{"n_layer": 13, "d_model": 256, "n_head": 8, "n_kv_head": 8, "head_dim": 32, "d_mlp": 256, "vocab_size": 1024, "activation": "swiglu", "norm": "rmsnorm", "norm_place": "pre", "norm_eps": 1e-05, "positions": "rope", "rope_base": 9720.0, "rope_fraction": 1.0, "qk_norm": false, "attn_scale": 0.177, "bias": "none", "tie_embeddings": false, "parallel_block": false, "init": "uniform", "init_std_qkv": 0.0412, "init_std_o": 0.0, "init_std_up": 0.0412, "init_std_down": 0.0, "init_mimetic": 0.5, "optimizer": "soap_variant", "lr": 0.00466, "beta1": 0.95, "beta2": 0.98, "weight_decay": 0.12, "lr_head": 0.00849, "grad_clip": 0.5, "warmup_steps": 200, "schedule": "wsd", "decay_fraction": 0.856, "decay_shape": "linear", "final_lr_fraction": 0.0, "batch_tokens": [16384, 32768, 49152], "seq_len": 256, "doc_mask": true, "z_loss": 1e-05, "train_tokens": 107400000, "steps": 3693, "dataset": "wikipedia_en"}
Each number is 128 + 32 x the weight over its row's rms, rounded and kept within 0 to 255. Layers, rows and columns count from 0. Numbers have three digits each. The size before them is the row's rms in percent of the matrix's.

# layer 9 attention key, 256x256, rms 0.131, rows 109-255, columns 64-127
112:204165159071177184122173141169114146139129124121138110130116102089076167141136152134192099101159138144156101153153155156145063181156144118125141108135123072102112118153150138146114175116173159
094:158140117122230199154138109145048160166136085079113138183117148160163179129091156072129096162116162132168119121137132150130177164102091133075177153150122117098124126117154157110155146156092141
121:068142074127094111166127143052140117114147145220123089112112122128121084094112125120069143122113134128145118135141150129124151144135170091154131170036149136139149085126116089128151082086091123
096:148105127134126089101126097108096149146069132156088144149212137142177133124092114069132154172151080136150122123136146131107110094152099154149071073173181146090129153127132140157168154055191154
108:151061145135079082190062134112174149123144118172111119118175118114127093128122114145135136097124109154107146097167117116098135133100141139161168155101083113118135080146082073138139100144117109
092:098141135130096100157183061176103169149146183098110145078122167113139189124149122157162099068113088127138114146089005096177121113122161123167128067097181153122075088124065096068122104127086093
100:149112125150092149141129184154145141079119122103114114137142106113080078119137123153137156099152157101068063110149120109131074071142146158144058120141076096081082126097142127096137134091162099
097:088115153147175129160122127196102107185116114124091128134066110128121139115121136106135096126178101098195152136104164094138121085148099081091101099118096107129171180146098176151122104163078096
097:152098126135126138102053195096135147170135144128170094116110042111160129047153125099118103107117182174095146092105156137071141143167087100145116126115096079116065165188074125095115157175108113
094:152116165131118133158128092202046157177167076092152092138137173143179142120115143107129160109124114149110110147111125163140123090093121091092151080142106171095136088139152117177154138199141117
098:136164149155106099141164158118127126128097149129167135072134121113103135208115178137111143170137138159083137112119116062164113106099160205108184101119088121084094090167112140127152155088106080
089:106120135099111110106096153087110087082135147105134127161135135123102091108172191098155085148141075132123099138096138114138168133136110120186133123147172148092100102178129084127185075068173102
096:160123155168182089111149151082107147075178103136165088114118114131154133172161117098122136167119178133131129125143107126128150165091162122117097105137072130117099090104064140106117145138126077
099:166113148105089159159101109151152175147135187123133122078180121092121093142110006106110096122210113178124101123145138193134082106066111142149055124092101107142065142134145114158168143091139147
104:088106171156111103127133130169135174108148146184096067124145161078157134027102121125109164200145116168162107168068107114147157162102177122149144121103132133121127129083170101130144127131089187
092:136111152102147149092141173078127182119165171055144177091077128089091090075102126098093124237199125139123078144086124147127133134113190116101136099137122140128129141133180118166147122133122139
102:059135134107146115072090147094131129152139103177125139144119143121097079138051134111116088138128148098148167127120166169109101090169162176148093148172113150092106137079142150118121117171220125
097:081109127132099066088136126131151144088163134164053130170151144156112154142060164157157160116099118112123096152163093105147153073101157169104154107139134113143115140121102132179125185137104118
101:070068091105163119111159172122098095144102100159106146127124128122139153193072141125119141102158120106099201092088100126090115122123091083151125156103136067118109145127114171150097179103077124
101:111145106127125065165105122100124132172123059137122170155164176136132082084134135101105145186050106067131105121114144124096084137185093087135137177104130129075106173100145124177118105157112158
097:101099093099118152135110128179128194132177112098173120139172160172130102147116084125126120069163093086192151174167135173110111142087094149171122063131147192142136122151090106092146117134174192
091:119097149138155096114083153095165129163082175096107156123114139103137161114143134145119075172113105102107184139109109129126172179152100078146120108120124098137062118116170099075143080102142153
093:166165031137103125143088152110106123171115138152118054147113133110082119151102058101107097128160143122166135158160099102176080137107110116200147101131103127097162147157118128114109153131138093
100:176121090151125081148125137160186144107124173152139122081137112157121134068132110130138166194117120100138138191173092115122084114122165139111130106120157148116130104084160113149134110048164155
094:122174143176108109110154125193143104071055151120076036157121131124087113127152180125071073133122150133131154100150114157131135119121175143160207073128158102174137137172122105101152112134099120
095:135119145152147133116095092179151132135130107155164111121081099142160114198155099157142107158172110173137100098125070116133155111198145155087151123158231145136073103121104074122133119123116165
096:113167077113130150124121184112086126127136107070129054141168160118111177148106118112093146160182159153082168133163110121115130122062108108124136063097121140135185159089103082122095119145123176
096:160095104107118114107130105152093110135087100123171172096127098140124092128221113147125173070103147137104110077089202126162109136147115135077095108155132151160086095166125086140120119095160110
102:099089086134138122104090152119148139141176096184160083161167139122098099126104088126121149094146169217132132115109100057100156138103073109104133185174160105167124170062094130157080159128103136
101:168187152108102153152106018143127149134163135113137180147070188121131104169141166171152114102136127123104171071086160143121109122167159171138092137144096130092122111182158200107169121126121114
103:161126134100101139105103083168118127151153069126141187140114135137136193123136187184146166173140149110104082072159160109173122154117114161105100039154127149101167135118088151090136099160112130
095:205152135085148111220089113099109075084092054129164198149145093140132078188137127136126182087172139125171093077140125143141102163154151154120180145163174116127133123096160179175157089141115171
098:108129075140165100143118083155088130143135117118081122125118088132105089126138163147134104086155144138159161083164109147138165127073103119175073110148153165130163182130099081112140169163117120
102:117144170128108158144165139093132129151166157123100135149155136158102125144184075070099129152102148177163152078120114158127173084114161210079165046148158056175166145114136154206119147212102122
112:081117109133126079150121148129119134135129124157082111144096141120059069100133149142085164065170180140173084109142068169100126193071081017129115121104151101146123176129107142130081133152163120
086:111187166114121111091158096114067118134131144144136131089105171131131139120114165121184106151121141177065177101136113179162093136178130135084083132133099149129147108222176111101150091119147106
111:136124160135130174176105160120126156130131147183158120097152056159108149172133113155123128069165121079174179133158107133117110103097114121158131082178148162179191095123118107042091109125111069
095:133141109154167127129143073104116129073098084100073134106127128128120129115104131145119119154156116132213177121118126129218068132137150146159130196101100099202145134109169126137174146096083172
103:083107102142152126169091190162129125190193168125143122089156168169117136139130218106180208160124089119139118128175123121097178105111151152202067160122162128052098127163125151086086062161154168
107:106146125077107123109100180185161173120150173087196116136141139113128108153113081129153156109155153116172040153149163105218119101195079132104105165125109114111150133102118144153121116191096112
109:087170102105106114140083114078130165093099160163164203168085143167080132120102133139149087148128137129104152137133081155167101132155110125190131179120133131120131132150067198112116174170151143
104:132141125100206105139171146126116050089087145121109123079083097066135135209136178149183159156188061104079098082176192095180069228136143191208121122070159159127101129098114111126131192116156100
105:142128157166155118107108133170140106131118086184145156045131163153126099152131194133178085103133170212133121161087169194138145140101150174118147151168120131187136124151155091162119121155122122
099:107105144105117047178135121124084140168144088134112129103104126182138139107145125139065101105087103144074107183092115136115090131132114177156132129163107169182151071179127195160122136162163172
104:122101093130146094122114197164104157125142131131084100101130098124087114110170171182129133085071090181086106075162133067134117170114092109136129178116101164154117189141110203140142105144110150
103:078110128139119139128134141167146161200184066129119141110108109135151152153177105083180152069117091087154123129150106122122179151098104133089133138155108167106160075126124108071110142077128128
098:103107111137109101133144127085124149133142167123100036130142097112148082155086112131117174143137122127133126129188113114053154108158075127113105168080194072070182141088113115172125168163115113
107:154122183155113104146098113142119105170095165171107148156112135111109118115144175034054170122117086045143120145120177104129088152172145131156155169104110131127190122126136124210157110113138140
107:176190109143142104070127109117098068144091164135107107097147176118079133132127138181098144156113097132099162130119183100125105125122187138102160103104157115150122122140125185160098223201085136
101:137127116167171162071138134113152090114110118089087099150131082210130110110153086170090127147160153146131078115109192152140122076138081170102148200094133141127141167147155171097133107146105111
106:125139156148105132079095124119150109155115169157078154128170098198144129167156114155112158143113115145108153159183163141121100185146168071107152177120099097164060115190137152144120121112060106
100:108116119204130074159107192136091148138079104127105163153160148158129104157059122191118100145126137105112199119101153142142097103194127071123054132109170139106115131174137147132164158121149130
097:177144082126130093116081139120142156164179131186082117115128131113124133131139184148147132185129155117148086132142112151179113075109142085160171154147190106161162094139130137144107181125145093
088:145083117119104094121109137126121079105160151198178104112154114097150116166097171105149146139079205100135070135072150085124092094108136096081208120176141180122100101127169080212142111126117137
100:095142202074128168122149103088170125163121173093147089144128112108131148136166172095107157152117116147085114088116117143103107152094122127102152142126113066141129087136135181122117141133090144
095:187122139141129089192155119162051084173152158122103097147113109109170104041181095163175125148070161099108127153184140080123153164094157171128107064109169172078102122116070111158169155118151052
103:105164118124108151103109097138105088149172130068088138121140121146150130133132066162148133056089124097098083140127149174122093092159113103110157116103037051129107156137102117072114172112077112
099:102176141169117098042126110143123085154101090179163116136118124140095136108189128149158065127148099075089086081158123165145098152104077137096115091081114153129073105107160146155076118157096142
094:121096108138065137109120145140088117101105141128134140182120109135125110152056170122100099166107146102092109111132115109128105150108124153091167124133176152132125197128096138093137078131162171
101:121115080168127047160169164147218189137106178084110095154181134185181137101160150198171161137161138136135147063128100103072163175130115166115155098154110133132152124130141161109255125133111140
105:138083114146135153169174179144117128132078133110117117110101105133098118115122185141201153166107113136175185127152191108140147158112109123118162174094130109151121187086117128115161105117098135
101:138103140133122083133114162129121137152091147151142148096096107063129105116143169159092149101177089200087110126129065095136105138116098137113088112109108151093147157128162206077141141106106137
097:112127168116107122141093175100132102150149124127121060090160116136146158173104078112103136127119117166118134147089191101118123130174101090073119119145128090118190106117158090178096166146085133
098:118073146133165116127072099133098091163155126151117110194192155060141160195083128099121121137117148120125109158101104082180128105086148089152062139188148165137131120162156146120085117149147153
107:112172152108143168117123126105103162179140165174181137051156132136094101091200130193160120096115084096135102066090142098126182132141102100135088148131157141092085072071127073080142117133071199
103:100160167122154130088135105135110184072145087140154138093139145147142160110139169161176116057081108106088153082070118182139028154108129141151163136173136169077167042159092055078110124084129166
105:162128067159097072169168159126090097179148146163103113172175107146118168136113076140102191132083076110106112108104172118118102095124081124083222161173118165131148107132146123116112103113119133
097:122125148135151144161146107066100156103126157110094160127128155074103149147197151102104131145171144097145069108142110100121186158128133126143119089068208120121078113090158135111140178174125127
116:097121082152163092125115140148149125138096130144133145098107178104079122151079114117106083150095134101155150165088099112117188131152138108088185147133173138153060152184120136085216083121108112
105:148077120152130118081132105118097132130105090140125137111136126148120135054152154172124112088151109139139176070137088077132147115088153123104126098129066182088088110138174148110141095078131111
097:162127113104100117180108145064127127146145177195116125159105047149132124164180147149158174138104099110159120122114167121140152136175142116129096091118165213112086114133110104139097116129141151
106:125167136194107114143095106151149123150108156087137166146135149146122135127194105148149118113112124105131154110107155078126166152115096177122116114147215129114180076146122179105178120131060125
108:132096149131137117131159135148164185122129116045158163151129128129144169104155128147142160022131145154097156086109202194131110147128106104127141111122127137105125132125111152164124087148127045
104:120119097155158118128054150118124165093179100147136163137178167098091168121153159148128189155033086180114114154157169105085119100162182133111154118177145117137140103164082098135088144151160092
104:134115184157089114114123125140141143078148092113196145103091118129103141117121173162097166116132113090118194145201125148115086128148082154110077071123154020190104177122097133139144134126135104
104:126130155174104121053046111069134089110133115094191136144150150111137111161134079145151165113071081115107113119115127115099178161110148146103125104150087111177183142127153147130201139131128150
104:170148148114117099160155180101175215140076062153175128107157148180123139203076160181121148049121132148132110165069165101144138131143124140117191148128088098122147137145119145113121131163101130
098:132069137152106116123111113143135163126198091074108094117113112150153160122105125138163139140131104135148147159120158089174156123082206118109077086089160158175192068125169072162114132147099121
099:151157105098107122086175147081143122104162137096067149085114114125207178171108084130135181171113067136109156128076114125153078148136098118114088097103163102125139077144171068153146177086142153
104:120082107106082142152117094133121126097095113147128167079099115165154095158109119084108126195093118089108107155092098168145145128116134151104224082115150094128146110140091108200082095136103147
104:080120080127129149179120117150155195178168135193104118096136093128049140125158120129116096020117134109166110147063113122137107168127127110123101135115143177123097079089088121150179116137144123
107:011130086138132033102108133145166134181101115201169137105102155084161098162121068140101117100110130087204119110082127078138126100121127140099149133157186116074111151148100148152146073188111106
099:092149124074096128130118099148118136124152110164113184098101189180173113106045104155141130125123094160125137122151140120146082137155104106151092187112144139138155109097132145180076106117080171
045:158088079141145099154197061150147151143151066118148145166095128137180125121197149137099107116069100111125147127071145151116135099063137172151076121184169132125096112089128171125062109122081093
045:166058137175120139101099170060161130135132112122084163139114154123140087173081140170112115148174156133255142112145108145170141149152118109107135160094133130137102131175087144075154114167172132
048:160165103176136105141142079134182148136145089120107166072151140133042156091127081147139130144142082178107113103091134166061110090118155132147112115156105204078142085118073124056126104127131123
047:129207099114151145137095088130129140139139076142115115108095136128217115118178086108134111129153143121139117181130093129184104142123171116126078116104147152089144136184103028138132164135114139
045:137085107108119158127111127149144104127115200103086133170143138221155132153100096131148176133119179110104166110157180139085091119098088094147103198110140125130116073161158151096175082131186190
047:124165093094147129161081163127083097069236151122123087169177153134193153140085123102154134168100118141128105112070084152155058194087146179123192189134140131121171108143122114132132187100112112
051:122100084085132160180108152125127147137090090152145133097124166132118151081109086130141123113151165142159175126048129123116112123108173137154100207135117160049109156125123127102129118106140120
058:143130173131141088076092090194108174130124115150077112102112179154122134106142131148104119170116134159075142122060133105140157119138144150115081097129092049176137147085109081151112161085126050
064:136084091117189131126148110155099138092160098128176160150108165071182137153089113139086092139092147167191127143113129188075145088163237112146154157155115133137115085150140152129135142116164150
054:115107125156145080119193173102118147117150064106180154113118137095145170103085164201135060163071135161124105159055156050101144116136168129137137111156116171157102156098118136138149168135196107
058:143135141144138104113105095130119144130081157160078166128130133180147142099154129160111077091135156139155079217079157139135127086118186144152110130143163114123110043088141151153170119158139104
066:151123153143105135093169117109061147132135068140101169106122122111155145115124147154132142106089102098138121160116146155120086044075146171137143091137111176125093090098061131146106149165196100
092:106156109109113143196115102069171104112139164070162112130151110130100144103096145066117092099154118090068096124174120069112120125168020117069157100131123105092100155097130113147116126128114162
079:158146076110132179123095074184160123090121115092076171105133156143128155148164119119073073219115134154139083179081131143108085117139140120113086148138116102150149135158088151055108159082060090
127:107169109151117094172107153084174093151156170090134109144136106131084121119156117090106146073180133112106117085191148099130164108143054125091134076131151103091143168113157131152131121141102153
073:066185154133095140155119048092195143079122131060104179086190145124106187118074147100098097130095128129084076203098169091113093124142077122072085092119101127085101157080107176129086174160085170
136:182108089117131089094151121126123064120122152171089183124107119134113150094249134098088091098154152076113063098135095132093119115122191068182137115132162133156161140158111087117130127099082138
139:158143185157082120116118107053169140076108157114146136164127119116116089088137154165127150056102156071130124149145095126116103131136126150164044124154114128110134070182148158169098118200098102
145:123162115103102161187168125109090152126137099150111134109148119137144100148093098110098062079078181081118107094106131111116155136162104142207156125080148121132153121075109134108114135156111058
146:127185100141165140166127149149097198130145146074133130128152148168112156165148139112166111139151148119103181104125130187166130103115137187146101112145137120178096112119131136107109159161164130
145:083202108162129107192114133113168101155094097134111137136127134120091119199096143168105172119168096089103141168194093178095142039108183110140101132112106129140090111112061097089150134163106185
147:174131211189143113129138110122115136150128056114090109129144138134080109158128159166109176166107170178115123130117111147104104103153158163147136085154114208149125102117096116021108165081102120
144:162077133113098123121149122177171170103122151190137078103131202146118164141116113103122017100155113108152108153079154133138090107137111123150078156159115115173123122115104092117140170062168161
156:126113164100114062122100067134173127106117126124073125152095118090119155120107150104132122132083078120137161200162127096128121095100076136084133102130084056130130122103087107100136152172163144
148:139099139162092160148151131064139120137137143140107145102130105075138103118182095143076181055149096125185180140191132123191096189132116162115092131112084185157151157148099060119115181079132084
150:125105182129140171156130137131080078098074181195064129115125095138110124182165149132108094146166139140132112125104145143162093119153106159104156163151062132088159116122063177109095115082149206
158:124115107123091143111110132133093139104143194158120102105118119158182118135134135124140123134153178134082108144146158141123141175116111199073118136188143140128113180098148111139093168127151165
154:129157122096110098170114104163106126113117156138112109129145114147085137155108123091169055135127086135169145113132177110174131121153100103186104158083107133143109168095095059132121193099140101
157:180093140110142142085141125130125085127114122135100089092112163090079141181139147185158157148139140116140144150118128079140138190103123114127186175097149099033168130120142160124124107176188114
157:136130155137136108156103131107133129149204188126169162138121129142131118197203062090101105116108088115119133169112156131191108126130131185132109142147088108177088112164111132148136164078075116
157:090116079057130144105140135169116090136115159106125132163176102107126102078162069130110108091144145119137119104155063121155138124116170147149155096148112152136132158045118125099128178054124130
143:120113120093109092162118082067122139134109151139128177141192139075178094099066143079091125078161095137099179114106144078155145153128144038045141096106119135123119086151118186117102100125098120
097:121165181150183175116096102107125173141140132138105098141164104133126099118102089075119095146085083070161131140108153145119152103086127126170148121108158156154115090060117132149116118198119115
092:092125136157144128126179134155122146075149136135103138109109173215094117095161123202096173125125135075144181093120081065133118094147104081132092132204117088092094108147170160093179137137096192
094:110177204148157088126142151139116102084123160127134143102120137115064176126136137183135164153125145130184128098084119159124160104090182092115128183192136136129100136190104140142147074098104120
095:145194139100159090134084116111093130166107132138112129138062113087128126222145153078164164093106094160124111101153105205087121147118098076112119075112186185144119136130150149150142141137148100
103:114126148167161167181131131075084109142144121146108123112115093126147162112111179068148148130108130137158120156054134098102094088154154093081152107082209113127159162160103116140134113122156117
104:138173132127041153078169117154172111125127096114109142197180182102144170131142151161135085141171138066080079127138157158122135122126074129126113158096111111119137118070170157131118173114193142
085:106115114134064129041141157181118158139152113107115123114137107117125092108117160113129069183113095160045123146092140108088083068141123126147155148155163117162136181140108103157161126179129100
105:176147165154105168123152134143156112161132144122159129161194108198096133045203182199111122137043104158092106135151131072109134135173118104136149097149151097147111023119165183121151130097107163
100:083096129131080134124116220168140127152062127129109117168160125171178121136109149219149125149121106166104110109174087127115150119161122103153147088239173076174136094134179101126156081179113112
097:159113182139127147070121107127082150130124187128140054143117128140112138169106122105136143120159111140173122107078145153124113142158116158137206175128118140164124103105092136161145151180184121
107:092108142160095118105108099061125191107079151192083119151108086124115176163132091129144128125125121124161152111144197081124125125163097135072167146088150137133103113133078126130100101173080143
118:108120138126134164140195145119139066147147130101140138128120159167156089177128177158137112158128153121117144160144154136078117155156146156167122132131106074069106130161087159188086097142200152
102:100106134107169084039118110154101162157169126089135082118143119147171070119137131089125105131181112160159127178170141153192113121128145058173180202155119151097172064098130184141088140147117120
100:137097088126104144095081115139194168099098133128154088106103088180121131182164150098175125079164094166080122174138081174079106138128133164097146169149107108136166082073079131134111151205185155
101:110222121108092116141105049106143143116122151116171073097072102130166090138170107119119132117185067133130101140123156131158094113129148153114175106136140157136177031078106147161098135116168116
100:129089125139169157111162148132149086146124122164098073106144181192077128039089162163102094160129074099151129130066162080102183115176119113151120109148092103098087127119125118075102133143096174
113:135229118066053151183180144112152072161088123114208097119123137134060144127151152178172131151100147180163057122155155141160146085061125156162115112122164125120136122137153196104098132103146106
097:075124090126154175118145138112133179122117135152182179107140123197138091091121095148175138132183144137132153085152161113147132135187151114140199034132053156149141159110084153147110118121082158
105:105098162148091152114144097099075153112163109213150091153127089101127123097109143115176152159158131082160151089149108095161140115165047116097164128047151108109136120092178111103160094151165079
104:115111116093140102074122098150110145152136101113203139105156110129144120083106114162097100105083181096077094125122113183112117091124143121151126176149090147131179137102158185085151167070139084
105:164129076175122084178119126152125084112120070126192148157167124097150174133149117181083146156139131099068139112134073137134173124073122170147072130161105143136095110175116095105153061097087116
107:157133071158162163116099126125124146140094113188158115108155129114196106147135131134110197073099125067094151137133113143185088139180116100125121148139144142111120175152160119196116124108100080
105:167075167130155137112062131118181127122112102148133148117150155083117122127119195107120130111176131095121124012137133120125153051136161117083087152134095141078119122100098154167068128099135118
103:109097166128145167062171083179109198126182138173093162086150163114078204138089096108122184144101151151119137106107134163142167168135169167132081157111142123112126139167156184145144143113141073
109:054143111143145121110118168157144136094101134092081045127118116156152114127145152149212091097161167103068118120104065120095151123164092105133133159144159118148104108146082129138150061164137178
104:196166131156122182129189153160150147138111091152135077168115139158123158150117168143104186157115164188123085157069123119127112109100130066152150220131150084086049112094169103119135143186040098
101:100135097183122111152150097073098126101192152101115184149158162130108045075117145170197137160041134124145112093134149118174147091144178151147130144133151121183121157085138124123162147097087086
108:116155127089112055165119095184136125145172154140151156148139141105137135107138121086110096092085131106169135103155131166121118111120168148137138162185115093111129108141093147072067182053116079
097:085102126166127169179106153110133114054152147090146197107133104209141150195168096095120164154146173159090153167147148109120118149156154114142133127179185140113137121132144150146116128128113148
106:122103066161154112163138087112104102184189147172151097074144135151130173135152130089102116153136123128153122118143109165151166089087116102138194101147075119118117130110133086154180084088144102
106:133121169103145191117147139084108097079189084118089099171121168110078103109143138115159161135117157136157149132132088182137077161133079092087165100113119143135129169213100098163112127104133165
101:129085108204200108125151164198102159126119135142142078112114151119155157144101126113096157087190143114056122203139082133127092059127217085119127166156134195124096039142134164111166124144143120